Each number is 128 + 24 x the weight over its row's rms, rounded and kept within 0 to 255. Layers, rows and columns count from 0. Numbers have three digits each. The size before them is the row's rms in percent of the matrix's.

# q: layer 6 attention query, 128x128, rms 0.348, rows 0-63, columns 64-127
# k: layer 6 attention key, 128x128, rms 0.349, rows 0-63, columns 64-127
# v: layer 6 attention value, 128x128, rms 0.394, rows 0-35, columns 64-127
# o: layer 6 attention output (transposed), 128x128, rms 0.363, rows 0-35, columns 64-127
q0 085:168120104135107161146147094112091141109122095130120149134106078095166172141126144126114102117132153101110076115110118084124112103143139075178123145152127150126108092130116153111173143174131138
k0 075:101106114140138107113123128149136137150128164163124130116083121138152137105097134098134132182135168109158170139167125163173086114135097065112153120144110151131137117088089167138142126116151086
q1 076:107092102122148155118087144120104142154105129128099137157161175091157127147140170126113133130144145105123125127166142102083097142120113157168113139108181122132144145148146111130138107143090114
k1 077:095119181170124146151121149186170126141122090123123155125088149159104109118107171120152111091142131118126070116102130153102139121158150122096140171140104127121125162103124113144102134117083151
q2 101:120145122145135143168102098107139124099142130197130132162122125113133130144109102111113107147123069146120123107113134125133184145148167098141115130150112147114143111074155152085148145174112148
k2 102:087126148136168119130123130162169149118119144128116125118125123128131131125139120107159097096106120143134096169133145160118128120152166102121134169156082150112105113121104134164113105165145135
q3 101:100139156127149169135156129109141137102157149145100141134119134150115123156092154074147137135142123129112147100093159133124124157133131102092092152128098133109132115086152150097124103137090122
k3 099:127119149123127091150136117129187134101145108147112138110137125101128095118123144127170113115089142176135105151151143148087129130187109122113128172152114160143109146069126102143119142143085170
q4 103:142119112155151137150113099149140108127133136130112126133120170144126118096164122108162148137155154102132146129097155155146047129098148174155139129110111088158180141096142135105120140149108133
k4 114:081128130109167191156121109135108109129129150129130107121161131101108128153151105123099147120081095134137154137160081107103138112162129112094128168125109122085162110100113142127150142154125119
q5 111:120140127094112129116134126142159132149099162180118113145112112144116170139126130134112117114105127057168106143139156112118125141139145107148150082112122114128100134083136136080084096082117130
k5 117:085123126105105141142161093111141104082112132133107132133154113097112146119125118117108144114138096142135123103120109159162094126100176113087154165113154178150134144126112118067093114111133144
q6 105:110092118115100091133154142100133107119113119168125129111120105100103124133154129173103133168141142091113105150120088125125137127150090107147096120128129144123154114118160095082108100152125144
k6 110:117120148132135124139149160105063118108132146130143140138167140135110124065150132156083143124108130134138154127120130151092126123091128117123145087119110088132122128197142114100131112075162136
q7 101:134132105094138151141122107148148078112164132112113155162122138152090153112158133118125043122115102114093148158136137161145132153127128096126149093110124095152179112120088116143131141092126100
k7 109:094144124107132108097135109135141156188179190105114109105119116088122142088159097150137139174117124147100085113169127141134080182108119139090140111146102075111128134113150125127142111138135119
q8 087:134118140130074121141130130090096117150152097126137149145149117081136113116164151100153104132109088101125103152176112137104121115105090155154146080139136120109105133142101144129153086081125134
k8 081:128089141153165116111099170178131136146123138111122139092172109144115136130136133127127117122126130152141120161075118157111133169202136105141132115128075157118131075131177133175132093118140163
q9 095:117103142126154128124120116122101121177107108081130105126113112154119151145113112161091124138142130198124138144174091150109121116130095125127142133106123148134171133151116101128143112126156128
k9 099:155140117096109174176139139091098140133168102115125135160134134126125092131085152166104149141133122103129144145075117100119141158077121147114098099115186140140136123166136127107160147104136115
q10 076:174163139107126083104116106113111140172131116133129144153109140131133141158167113140098141161112090130102101084130113156121115114135141161163086105106132123168100131117142166126122089144135090
k10 079:103148189112104122144147122086168109133113157141103105132138166103111135151128135116126098112089137158105101082113166146116115122129150144104112135161109109125104122131093097097116133154154132
q11 083:112133109101102088134075120135112133108122130072115147106115139142106110146152115124138109121161121120168138151180110113114113116117111117159109111104122115164126109130119114137108172106134181
k11 089:139115132098106070136123133133124137156120117129092137154140108142118114145121084128114160117127152080141169157129130111141152118135138099134119106123166132135152159133112115139144146096118108
q12 107:139120113133142128134158214103122121140165128084145115134106134091105128155131138134099081146109137136129140097129140114147133136189119121107080164110119163148166074105131131117151105139138115
k12 112:107086146159138142079128127119165151144162148103098105133131122146141160134098139124191140099087102125115130157103093154119121165121111182093131133093111124084125085123136141138159076131180161
q13 104:116094117110120170092109085142146160130112142151127081124120137144126179126118143172105136133135133135123125172176120045136107134129121140101123126104161168151082170161134125143165124120130117
k13 108:130170164143068151134125100154133104107146093154116155130126103142129122090095130132135143124142166134158182138127116149080114126104117132116133146185119123120113120090150102120093153118132151
q14 118:149165102157109125119169149132110127112125183143109139099078124148157107092143166106111145108132158106126095114115132137136125133137128158170139147116089081174103110099132139130126114178128147
k14 112:122133149136163120133122122138129114109095140100154122190123153135113104142100105139114143141135118136109179107160120118160086124205177145132131114133091126177176157095124114076128133118144127
q15 117:162108143127129154099125121092103134172139140144130157106138158080168170150150126110147128157130090124142135154121135172177073135134096155133095123134162142136090105107112115106119125122127130
k15 108:117127135133093098135110125113097119123111130103160124119166120108151148093118156140159113110124148139140131116148107091125145143082163172100160141101115134115124121166136109167153153171106129
q16 112:170140113138119117144112142154165049146140091174128091160139166093135106120137121135118122155134115115171143147081134096126110109134155124094149104143136145090123124142103191148102165110111075
k16 112:114168079124108162118097134104108113171148122124154107102178140106108185083130140141100123130101113114165092111112083161121117147134089092138142078147135154141118142123129129101138124155126168
q17 107:166146110171130097113145110132106125107111108158138140164128136138139156182115134133170111110156153153126139137123112159184122154110139148164097123123095129088140130142139109134113081131088104
k17 105:118116136167060096076125170080097118122109152098103156132086130146138104129120139100099075157116128111118168125154166149106165151142124133169140137097164132152102120108091134111115157153122114
q18 108:169141130175104122085099142148128150116140101138143131115120123114117126151133104095112135097143117189154098117113144099128103132120105123105099125158131081162156148138136099174121127134083130
k18 099:110143157121150126104105114146104108129149110140105172126081157157186149091115139127124138149146163115086110107101166114190117066137100137134120090170122091118139135128152117121148104153121121
q19 109:111077121150152144106140154161113143131122126127183143096118145116106163152162170104091123128087148147086122135121126108142112101113129106147132144110168141145141138112112123141111123104142147
k19 110:081114131138141152157149128144100124119171145162188091133189094148155163092096138110099159141111132125119141104162144144137105137116145131112121162138164124103145095132127157111124111127153102
q20 110:104095131146112124127147123122114147172115139127154114091128108129129124130185121142105150106083148115082155139125128184110088128125142088110110082145127052161125134134161167139125090135142132
k20 111:154101138131126130113152093124107096122079100116143108104102152098138117172168125148145144160086135182108099125077132143159165115171137103142151142129166113126135145096135136140137143123145130
q21 109:163147122151115150126104122157161133142141095141096132147089104144176108133100101123173163128109088124126120122097163114117149117142171108113144092116110106158126114088129158141153111140138109
k21 108:127129088134129103108153126155137124133113112122123147103098134160162111136126127101108120102098119133147140072069150120142119159147117112145078125119096114121172117096114148126121132136127132
q22 108:129150100090187091117121147125111102093137101113095142121142113108121119112142136120146160143125113123161135107133158123107104151112119122115108095148139082124135151101133143147195164122112118
k22 112:085183151138182154151118067117078114131116127148127119148105123127085101143106102109132117129140133134120117156149101148122097140137126071116112124126166146110130149126117090104147116120115151
q23 113:151119171107120085124148126163143120116121118138148136089117162146127133074136130129144133143138140134068144142113168123120129179095119153126098181143106110094103140127130116130124088111154090
k23 099:129108087142105117103115117119098137097143110098142164131173133122170102103111104114164084135099087129127144129153164089176106136153141125142111136135135111152160147137146123102136158103125150
q24 101:141147104093116113103090089166137174103079163127111148118124131141113121095084152106144123090117155148135126159101165166121155129133108128156128113172129114137159112121150102107130128133160127
k24 106:148081158151114144148154114177162122096123169123122135123104095130103113107118104083164100118131138106168150107136162093121135107136119118132123122123176138099132132129072088121119125105135149
q25 118:159110110134106125113105131129092113134119146127166161163152116146144152127128089145129101148158167130125147143099120128125133122117117117196175137085123124155101114139158120136130133156132142
k25 107:109100110132091133127150131130101148149142160118125117137166109135162133126101133161118084114123112151119170138114154131125125114127136096130082101134078107155144112137105149133072128133130179
q26 102:086091194109136113116111106089138162136121177130157124097121113114137128116098144153125150122088166144132149153106135122162151156134144090132139138108152122126160162112129107136121133094141139
k26 102:154087097118116142181133155106109109140078102127155149115101073146160093152133120111149146121130129166111139150146144174161127137147155142103131163158120180138105090097126096121138126090110082
q27 112:109178155157146123106086164125114137143116135128133120127156122125082156131135138153141128112109124163118163168122138150144157170113097167119077101120146178144122099112134163106095129141131103
k27 113:155165090168100099149134124144076119111123151118134149110086128086136097053112142113179118123115134108107165066100126116126131145144135143129128161138173144127131097093132116137103118123117116
q28 103:121110105148129151129116109192040148124132128148094121107132128127134127127130136132135125130112136092128124134131143080141143133124103127141089101168139133134107131127116145159112113158129141
k28 103:120154099155139168099117145131118128119148142116149171157109104111124156133129102156139178135127162113165150096123151117165100149110141115095162080161167133104119125112122161169092136135124116
q29 102:110116100134112153100108120141145149125097193123105134115138144167091135124146127143138143158098137104117134130177123160093125123112100160120171126151095098100134131140064145142170145158139213
k29 107:109133105113137101139094103099151127174124128147107180120121140125100084095125071178127151114133149135108133174144152089136133089150087142168145125085133143148123165115182134108112110096154144
q30 109:115144115172134127154138116115161137178111093143140126102165140179115127112105149114145119155139164112090117143078138131126137131147127120093108100171055104106104152111132111139097133080107143
k30 104:100126170111075154094139137148107154173140125110126152113120119088119095113107137092125142143139108103118100131140125134121120101172139157104120159157126150172141186140090098142128105086098153
q31 098:147101085092126158148122098074130109137130146131123087060179143159129115142154131130102144148171101141112115106116127116105168122192129144177121140190124140144111123103119163141137154135109096
k31 106:148117134155100144151124165148126102126138125115139115107108147196132161147112167123103111104125120118120121144133095145103159108118096107154169123143093115107179174087124121140123117147134168
v0 100:094110119167114107124108146132139148120136091159108144157162138098150116158158125109173131113131127129124109105125170108141131191147148168153129138123141111096090096140107155121142117133160135
o0 095:189112122123085071149133121116103132091114131114127139112110095140173147106133092152132129083129165084129110154108112112138121122133113146098124162109106104132115160135137084145096123124101132
v1 106:141106123118145141113107127136141161115114118115163159132149125140144113119127148188114144151150089193150141100147121125163175115095145139078116150099091149119098110144188104131137098111123118
o1 104:119104125169087175133143123141155133144098145140147100112148135104146179079103155125101073110124134093144094104105108133078121159114121129153169147123130126087173109139122144121135151129166128
v2 104:163107142157111105134165121134129123099108152135119121124153084100093184119104080138135124077134101129153122137142146132136101105161137141114138103137105175093089126152129107154125179099168148
o2 105:089157159168135155141165131097127174145152157098110107164124146158110120112160099125154098152142127136127141136096135127117134114139146120114134136157134134128100157118114085147090134113125131
v3 099:083117133106117133124138092151152131101172084136162123103111167118130120120131171148155173134145075126072151160097134165158116124129137140154138130132147101096113124159105139152108098151142112
o3 098:173120134101148125129158178100117165133096109119121163152140132136118183146154085088098120103143133082103123136115117122126167116161106137131086128105133104135152119123145136158119098121092139
v4 102:127130176169130127119093131167119146155115123128119126131132139121136107097145142126137146136128147099140111133174157150111108116153120162110126134146123146121111154126117166133055123122134170
o4 099:164145139132107112146131143129132114135102115136097135152113113126103116126091131100166153133146165147177116129089113111132087173088127139115101102105107140145123085128141075121162091092116084
v5 097:184094146137120185132126164110075149118110164122161134126115141102084094128098101150137142111111123068108143146158108178193157121115123089143112099130149120110138107111101130102119139136146140
o5 099:093118112107134107157118111151113104113132145138139146100111122154094156122145152093154121121094125150164122129119115089100144123124150123123158094128150102110074132143106124159128116125096132
v6 103:103139143118098089105129113102148168096104096135116127119157097103128139128153118134109133132133143136100095127128097128127117137116123157124137135158178143118108159102099060114088190138183103
o6 097:105079095133119107101073133109116121123113126088151138143120137181092096140149153151135115126111160081090121114125125120117111129142132156138109106148107132119135097109122093110120119143149157
v7 094:108123142151146106124123082123125132150148143156141118147152147121143087150072135121113131110170106125112125156125119132119168135140109096128132123151142127140138156153134124107126115117116138
o7 097:162148115170148129121113150151128137118139108110151104135155141141134119126182126114116103138093111099191161107120144109148127167129097160095161106159125166133142110095107132163128127083108110
v8 099:122158180145148195136138109147144125136106067129106126117149122143131138133137107169140129129153112071116126187089149160145098102132145162105147166148139111104123103111117070134150143133096144
o8 097:113151161091112134139145132082143163124145090117126142126152088093131144115135141135115142108086164146124140111114114069119135135115127117079062105105094076094142126113130093147123090106102101
v9 100:113143127120146109132149150074121162118132098077123166117146147126135118109143140139100157130111143123138154099123137115129103113134113098161146122152079159118166102130109188110105122125147120
o9 097:131115136171114127136164150169139154188178144114087106137159128095073122142115162155176140145119156141127122153097123113143114151132132136154156136085124109126093125149140113150123161107092126
v10 096:109105093116142140117096147125159156111155110133146127095106205157134179130103111139131117167189134153107143129173119121161101147162142138147123103119164138099135112100120112107123127158092142
o10 095:114122110132141152089109124085084095127123136121106098135152154147145182134134100120126160138114122097139102156097137119162103133129119098113144101119118117118168159170146141154141135146130133
v11 096:121144161126173149136085193065147096121161118108112132177119088112113152087135107148141136170133170131110111119145123145141152134103106135083139154104115129110107123144126166134109108144143088
o11 098:144113105156168134132116112187126158169119091142110129162189094147159160137130132134132146124119120130118136127129165112101084118112126122134111126146135152087140113104153085095110113157123148
v12 115:111136069122157159101148144144162146140095102166127104147127143139133132113122133171135133116146146087096122135117141157107164062126148187089128094148126130144119093119116155129110109100118116
o12 113:139145101181151152119126135140093160137120158125134125143116065143104145108103130113101146091177125149141148114114169126129162143152161138072125134085114094097122135079110100131110113147163090
v13 102:103109145117152149144118064153103154168130080120136126079180127135139130123131135164173098074128098151106170165096106142111131125142158107133133160115100094165144123129108150111116138130073150
o13 097:144092121149087050138107127119156126101143139143133093143167140127089119088151128132114140108115146124086129164141129139125117123121124133083104115111125106126122142113136139126108117099130117
v14 110:124154111102134114133139150139090105138108128147138155117097151074092125145130128149144132107118131100130138133133094178141113144111102173107149159055129074144122112084113162132125115149117136
o14 101:126137152097143088159119110135154104114128075146145165125112121113127180121122129110106152149096148095111160179109154125141139160180130113184122120150123136126199146116142144086120099113139113
v15 102:103119171105093192118137132105107126149127119105128127151161125132120197098158108141137098120170152143092092135120107129110156157113125132119114146101161133098139196161119125120151136086143095
o15 103:147105111146164133153120122139120067110123104176151135147129135132155138125102126126115115140114120149113148123145121066125110113123162115107129137110152150146104128157146095127161101179070124
v16 104:161137126104147131083119122132115140193136154151136127156141119103153145150154137157107119086141142128174130122099172151145086103153143132123117144154147152132159132128095098134099144163139119
o16 105:149087133119130157133128159118109137126148141101127101126136119156099125161126140112107109158145119158136144131129126134105099106128100102130107078152142097080087125110135099111149144128120104
v17 110:125157153087123119118133140144128150160102126099141143064144112139113063111117145094149136164108134140113137131154123100092129109117222142143154142123209138104132151130118143169135157149130156
o17 104:124142113106082120143117092095120158132136158159160135142126142119083120119139136148135127133131085121132080168104160164158122117155050121128135149119125139158102136154157108121144102107118114
v18 100:138094140131133126131120118136150160102106179146155137115110107106121119112149154153135109130126162125139080125116112115132115079127072082148119147125115165084154167160121158125170090149121146
o18 108:123141135152133082128117101074126089128118121117128077126146121105147134071085141103130077090104139108117159116139105148114094126122129096129109119121118121142097130127107191172129134109120129
v19 100:142129086110153138148109162107149119119171107159117077115152167159141124144127165125128082127126147100128139139167174146099160116113133123127096105113109156111131110151136096142110132084096137
o19 100:147160133158133146119107159121105144105098170078125142147112115120116147155088095143093128116108111178166138148109148108128101137138116129134112170101106129132121122082110173131157098123120146
v20 093:138098143154122083182132155154131142153113130141126113097137115067150118111106088069131187154145109119113163119126121141144092142183148152091114099131110096145107136122138152094092159112169084
o20 096:079097162115142121147121160079140132096092116155178117193130116147116109113086123157134103097128151126121103133136083173139160102144148181154117126128096113111143132146135126099107089130147118
v21 107:110151134112217127112158113137135149125111135081119101123131122126134115136165138121158118191131121158141127125114133148161118098132117124193176148124099138160078110146107127145135141130127085
o21 108:121124127126132155130117123167117101151112125158141137144127108088158131127126099142114129102127125153084091176145145136133110120081087145142120079119127142120097152135102118140112166156184118
v22 102:154117127112147157165091112113164138093118105098125109108107145103119101156130131105116108134108093114134129082090149120087102126112113182090136159162129124105123131093147157141134120150105103
o22 099:127111090125113178115128135114143122181152118161093128114141123178123112116132125121129122098112128134097078140123145160149117119124154122132083138114174167154111106124118130169151117099144167
v23 105:150105167125105124143149097124133139135187118141119126116090148113125129153113120144135130150122094160119116105161154167133063123120144106094181107113129131132121153141109160114095118129152131
o23 103:092122145157174125124137119099156121115149168120106136145124138144170159103115089113167106118143102131133147153142142157130112132106131128154114114127104138146111148158168135106116103129145149
v24 094:147173127110110130156110107132154126176157095133131124125122122095164115089093069100115108144121191135117110130107146160156103086077106152134117129086122123119138109113109119136140097109107131
o24 096:073122069107109143151146101115119138120089119104110128168109142151118117132088159132143117069095110120137146127159154119076144142161108146127110122132123180136177116124116112133144169135086112
v25 106:143137158090173113129115124165155122115140140099161113067130151145130165138106137109104163081174116154131098099150130089140137101161120122121123122107127122172107143073116126140093122127100107
o25 104:173116115175122149147123166123144111133096101135089136169115139128122095155134152087105102147162102106116089181151142084138129091162138137141115129128090117096135137181106124155096143114171092
v26 106:124126180123126120199137122168104077096130095126131152119114134136134134137126157113121140124130121167143080125066137127098110161094122129164117159136134124145152128141145089145079136132159106
o26 101:110135111108143118116122155135122138137136097119095148104124147080130153131138140139127114156140210123092117149142141112134090099159134108166140145160098144116165117148097138125143149088150138
v27 103:111157124114112137132113116150131156112101118095151079131121154122128139124146132085110140098118201062155171111120151119130171136121177103149129124119134090092119079097158109112094085109128119
o27 106:133169137143134130153108123138093143136161131142111172159163130139080117108116103181096133088126131096151100105189132141106129164125095128115173148068150118113160125112134101107123138093127126
v28 101:142126129091106161113113094130125116106115124117136108070149134097132104141112136155127148127112127120136088107146149104132139129156124121127152153175139120111129108140075159109140126121137085
o28 099:140129141118122081156182158115124121150146136135098138157094172157108115120142158075145109113138118133134122130162154129143155174123109163159136125100103135105136089147119121093139162091100145
v29 092:109105189124124138123160111148098136116157104137094143106076091084165115117112130190136137164132133099139121152148109082114169142137099133131114148149108129099132139138157111119110134118121122
o29 108:148136136107106092119104158148133159119121151149104102140136106107055096089125120166105065135165133125123123107144146140128149114144123098148110078157115158133105096111159111145143151141118159
v30 099:129147100080131149144116141113127082115084137138135141104152094184182104163161175133110075154086121120136121094118140131180156092168157124109081135094138135105107079101135150128127111118120160
o30 095:094157133121117129093145097126159150134124146122153140157096153143110137091096100096125161141132092101111118150160134105125108167134096102119121091118131093087122139094082145110143149131143138
v31 110:165154095097124114096115138106108120094150164146136139123087152110126129109073119106094127139113121125143166136119142160119164130117131122121120110112127149157142141130110142150155158114090169
o31 103:118139116137134111135123137099127140107102118131139124124113136112118106176131143099147122145138148142090099117164072112201129135166123087137138127125110145126138109129107173101086085151122141
q32 090:121116094125115100139140148170113120149097128128131144086121121092096146158094112097127107154128142168156166130132138127130094110135133133188155164147122120161147150130151125141091115119163100
k32 070:112109127102090119143088131140153136118127096110123092140148135132110122124109123126137134108124134085096126101154170143099124149125104167183133146094152154148142172160135111109154126099119168
q33 086:155175124141148157111127136126134117108137148135159145132110153163150127132178116118091089160147103107095109072095117111148137149109138139108119145138130133120128087107156121112115123160091124
k33 073:117156126160126127098107134105143114135152142082105173101102134130146107125136105088158115131098116099109107128125125129122128141103109104085129177194110134109113107080101135122087135152119152
q34 105:114161143170150167142104113117069127109124156099153122125123160126105150120145106155097123141094137108123148128161138133145136149155122160114117138167084141115154136094112139081143157135053136
k34 086:091173099154164132133144122092092141162149120135109160107138170110100130128090152121136111158114135132116129105135132137114131129121125094089103177145116130121188087131121125162100102119125163
q35 095:138112145114132086121138134130146124128131129138074115144130103148125112138137111108137154090114115100155118150130120131139155110121157157180139130087141119129093131128163120168161112117150122
k35 087:127106129099127126149121174151151113134091100100151095157137161138129137131117153127113128092175145122173104128145112112113155131108167142149109101096137134142108165150099121116134162150120069
q36 108:103107111119108126180113135126142109172094127170144130102138132168147122149129090135106141127134086168119101064127105098142185110151109157132118146123185123163136133152179129085109130090129096
k36 110:122069122135137064139077111164158100167137137123119093122138114160130130128134128101122123115182164129146165153138107132135122096118141120118124161106148088158145137145146136118084129111127082
q37 109:155141153134105114163129114137135103164099135127097142114154113149135156196154126152113137133127095112124112152093188111137145133132091117062111121113104115123115138135114108137112123133195117
k37 095:147130106164112110118143089164105172110134162136129141092123127114195120125128129142131132114122083118144150142132107119117127126141100168127167123103069121144102138125080166139168127108194130
q38 098:157136096122127139113114133150134105145149134114168093143123151145130147091123135174143102122169146111125158130179134161168123138106166082132174119121134119074146135159138102184141127144114139
k38 106:119173145132136175097155135162131147134137135110154130128134108127163148136161143109110101112077143113165131129056121114091142086163149107117143127123113137111134128076099094130117122191093157
q39 126:123136128115128123129089130120103138145093151129164062169126120142114125129108151121122145118147095112149159181128131127152131110107101136120110138107149071098149094107105153166127087131121133
k39 110:093128166205112130090141138101138143157141143155108151100117088124209118112096110130118142152145091137126141096089098125145100136088137112114106146119134135092149163147114118121105167183150114
q40 077:148115125175138179137179131081129182066131109128138116122133134118128137124145108136108124092147138100099084078117107106158118077137148117130113161131110089165117098135122115113169118115113139
k40 087:096102134115079135170092153114119134169101129156118115138103122143114105154120100158149155137131139099121145120142126137090095109091100158193129124125123141122117153127128139151156147127139116
q41 082:124140167123120103126100123131104091124134179088173148152165162146105115099163140147144164143125137134151121125167116135097120163137107146103101116147074143123117128080091142147093093150085140
k41 074:094162143141150159128129106111093112145128160089090137091125144110119127139120126094117111145133138121108149140137132146156139158135145057087107144173139159100115117123124163109075092134123179
q42 072:121141149124142137124113117114101127120114096095154160152122148134171123115154127106166107129186140116103116121201135137131132131136081136107153123136119138127126093092124127130111131150114165
k42 080:113154145132168148088088165109096111163119144109111127137128125101127125159129130106140080169159128156127162123142101135116133091144102114071098133140145123105143126135112080105145117129117144
q43 084:117100064103137129149148134125154094149120164151085119108145096107132130144129094156160177124119127143170113156126121105129119099116142119173147148124170132138111167153138126138146108111154093
k43 087:136090090092082104120097147177105117116078125139152131156112159120105137141164125152108104091135125118131111122123086118123194131127156117162134122106107126154131151150129126101132164178119105
q44 104:088125123130135139135151089161043146143134105108093097122147104142122159118164102130131163132152129113168124139134081108150111145115124112132177135099153167121122145146129108136117111093106108
k44 104:104122138164129170150137129135092116150150140094124131143141193101129082130146134135155137138154092155106111110126090132157113139163132103113164112125152110142087133149120124155138127138119112
q45 116:110142076125137134146077107161115110131148115135125108126114149180162184179125150173158139164136117095170123138111155165139101130079152098155144115145154140135124106126116151111137111122148162
k45 100:138088094125145111142129108119110165109140141164160115121176079114126173118132127160138127161129116146137124100094123140089163133115117140076138111151133147112115150107083103095122150138139104
q46 104:137134143094128089110131138158120147137130096123175151133133115116185144133147109163106166141073121138180145132102137120162120178085084100102128142147090138109080156146125120157155137106107124
k46 102:066111139107143139110142141146097156134169135133113142093118137173108144130124132186115165131141128095142118169157142104072144104138095153051131082146132139144098161156124120113141094103098141
q47 101:108132122101132119146114099180154131103110172144157136130121131122133119098139145089132119108085117118109112135118170133129104139090102173174129131106124129141165144112123089119129074133154136
k47 106:117142127062099141130104151116163129160146158119072111123122082124115130168127099171129107124105099120182139140095103120118129137129097128118116158119101122130146142115090106144086155099119097
q48 126:143094101110112141136124124125137103144133146154157123130143121106110145141156128131131143139125164071103127164137186121108157102090110130167141147164145079144121143156118144145078136112153184
k48 108:146131135161165149161124116171133129157081085150120111135146191164149136134125127125119118113095121120115116145150123143082164088103107160120148100126118097136140162117154136153156133130184133
q49 103:122134164100139120131122134123137169129160105106107138123151146146121133144149137067135128129153102094141138120117112147126144142130127106106123138141052136185135104148099153085129118122142123
k49 098:119128159119142112084092086105104121166135070105120139111142109116163142119121116119156155119140123099121154128148142097125183183103083098136133143172157134131148128141162130116153131139113160
q50 115:148109186162154160143128171124073122134127124138099127107139129136096117161141126135105123098139123107137116155161148122131127149145099089116118116136107126124085125113078132100150163117143110
k50 108:105123090112132114100134158149104123156143117155153133114110105126159121154137126123132109141138138121119129108097084140147114161155159152145107101097097148124153081115200119185119145152136174
q51 099:142107117123137116150104175122171128138126116143127110156096107111096080113122101129120132192135084120172150106163117131111129145121078134105122123132130123146094082159118150164171075131151167
k51 112:132100110153153120137104125091101132135123116109167109156138162135144132121127166148106140121118071089089153126120124129119109140111121081132145126132123107125117107132164146127146068131074169
q52 110:132128158093141140145148134121134130142185113129131162169161150170091145141144147131122133133130125136148125096128131136128157133129137151151122109143114083128142165084138120144151132118109154
k52 111:141130109115101124100140120100135116104064140190094108129134124090140138105139114087114138124186170098134081128156151084123132124125146126150158093140135162139121130167122127144106131095145131
q53 107:128135108104121168122161108136152068141140123112126164126146132168103132117110149111100097098108134143126146170115132103121143128111159125108132084162126124128150123129088185137109127134116106
k53 115:115150160135167109159171106120114149108133133122098144143122156118095101131141133115178091133103106154145116141138084106126133113143134120110132170152125169166065140151133108077118155093126117
q54 103:121102122111129082114157163114098140094087135080106083078127147152118127114125150103095076156124149120137113154119148135136149160155135108123121113151140131114158150144121131169186088116130109
k54 097:128053133135092115118167109157133138112143099129117132105090133103139095139135119128137174118092106105144114147151116173146125143138123137147097150125128112176153123163124099156172129138111107
q55 110:123139109111165108157128090113119147139146090145083137122122141142142089123186083121098124140094193127116130110140118083136127118119157097123117123120150090097148125137155124110116140136150134
k55 102:131174130138114109108150103135112135145153139172114136140088114107117138124073136125097124135067107104080107133128096159124116123155115080120138133146131118115110102081137179094111123145146131
q56 111:118148126116143134121120125126164138156096108119120172106115107132124145104118158156167121138152127119105148165152112098177111159081122076135144102145108153137134130113105092108074110128154117
k56 105:157115128146162124091093148098112153122145114110154140119092122129142117181142086111141099090105151152165107133134117150165181127107152171125132127127155095130104105095155147113143148127100146
q57 109:104118143136123131134142122132149131138162120153194119154125093109077138109121113150118117112126137132123132182113126149139109148154097141137171106131095135142125101144153124142088086137128095
k57 110:117139128114109132104127141094147132182150121083155111134137112115177126115136106099159148143147131116116105142125125127114125092142162128180135106153116136139140097100118118145134140111092126
q58 119:165121134107163112112124126144132098115128127095116171147154104148146106139153162104122098136153103110148167121161122143096112129153110174137152129131107167135093103133108128078130146160100161
k58 117:141103141129110129086145127143112173095119159113121111132152116101137139173108176145107161139144113174086159123147090138143126135136137090129065138095139119091103116118124142131132126146140154
q59 102:094124145154153096098124172112139122137110122124146118162061109135137155099165098099157100157083115136117093120162101135139142093154131109171143106137129137170120114173112109145103150095139136
k59 099:139129154103152106128149127140159095105123145135116086133150100110139130128118124094137081157137131171146157097137119117135128107160155147134155146137103125112116139138130143169100137099088116
q60 104:112139124129128084106104142092137111131120130138110142141124083077143149171121120123102113145162121107070140100132125138121100107155137097167102074095183190130141137108144180160127144171170142
k60 105:122145140110120127104147138093193141126147102126151136123105082116149148096111174114105118168140144182148145115128096178178106127106148112132128120141104116145097122107178162125093119128136137
q61 107:116113129142156121147159167135120104105090132148108144106170111155080094138128146125166102104106121142160157120152102104092115062144161125149115129134111115131098120142100151099134132095105134
k61 094:167133119127072143106154117119178144126105132169145082163177134100122143135151143147103114180103094133152111137130102146178135124128161123081133119097130125138117087142115130123120119134139094
q62 114:150149131140153153166095119132146121161126104075127142134170134122128125133142132112116114100065126099105137108127120147123098103075178135128132181066142116141101148125125094126120145143106116
k62 108:108159134120108178088140127073101111168134129119144136112141126159140105165090154121113108128086152122150160149150135135096144136122087150079140110137136115142138124131131158120110142092127174
q63 104:135156131134126113135084158144108164092098107090146101144105085188123111138146151141162104115150122124106097100130123098131144142131122143112124135119138150145189108156127140149106094144138154
k63 109:115116089142141101134155117116142190153163156094095134122162127135177114119110080121120108119095150150115157115160135118155143152111133146137109137116128164131163166127114136134115109128149102
v32 103:115152116115089120125131104167117143126127125142142129117113152114170139129151141172163148125135112047117118110129111148077182123146120135127095135134137071071135099084103081096119138137094104
o32 103:096106139097097125127145136104128126128126140129160150138122099159103140122100169143119134157119147139129155153153142127151155130139141186138142149136112135101108144113147108160161170155163120
v33 111:128151094126089121156161102152111178103136113140133169124141130131108107168144143116142115175110132140126124155108120168134148143077102106107094124113128145122150179118132139121155108152098127
o33 109:101157137142152126129127106127108138149110158124112126157128146115152154133132102127153160150106144142151132159126145114084098132159164112104137139130127137136105132097126120148108132113127145
v34 105:139124139115179117102103072118094116112133098111124136146116113127129116146127135143080141131090117118170201133098135154092115142113131174133139130070150112121169158139162093150162174129130112
o34 104:128122126134115132144133108144125146167091142101120161133160155108120076114118111081139086139089111146103135087155118111123146131106121166139102135187147126127108114164176130129156141102101150
v35 109:172129082100138179116150120114116129118097126128120095106115118165137107097114091157153145115163123077155127165106099154111130126146128112114145133138122162151143133147125089136096153125120169
o35 111:116109101121133095146166117144123150135117140144125136136135129132120126127169180137151107179146087124111111183121127156160079172104095148140128089105126118121159138175126144159117119164147117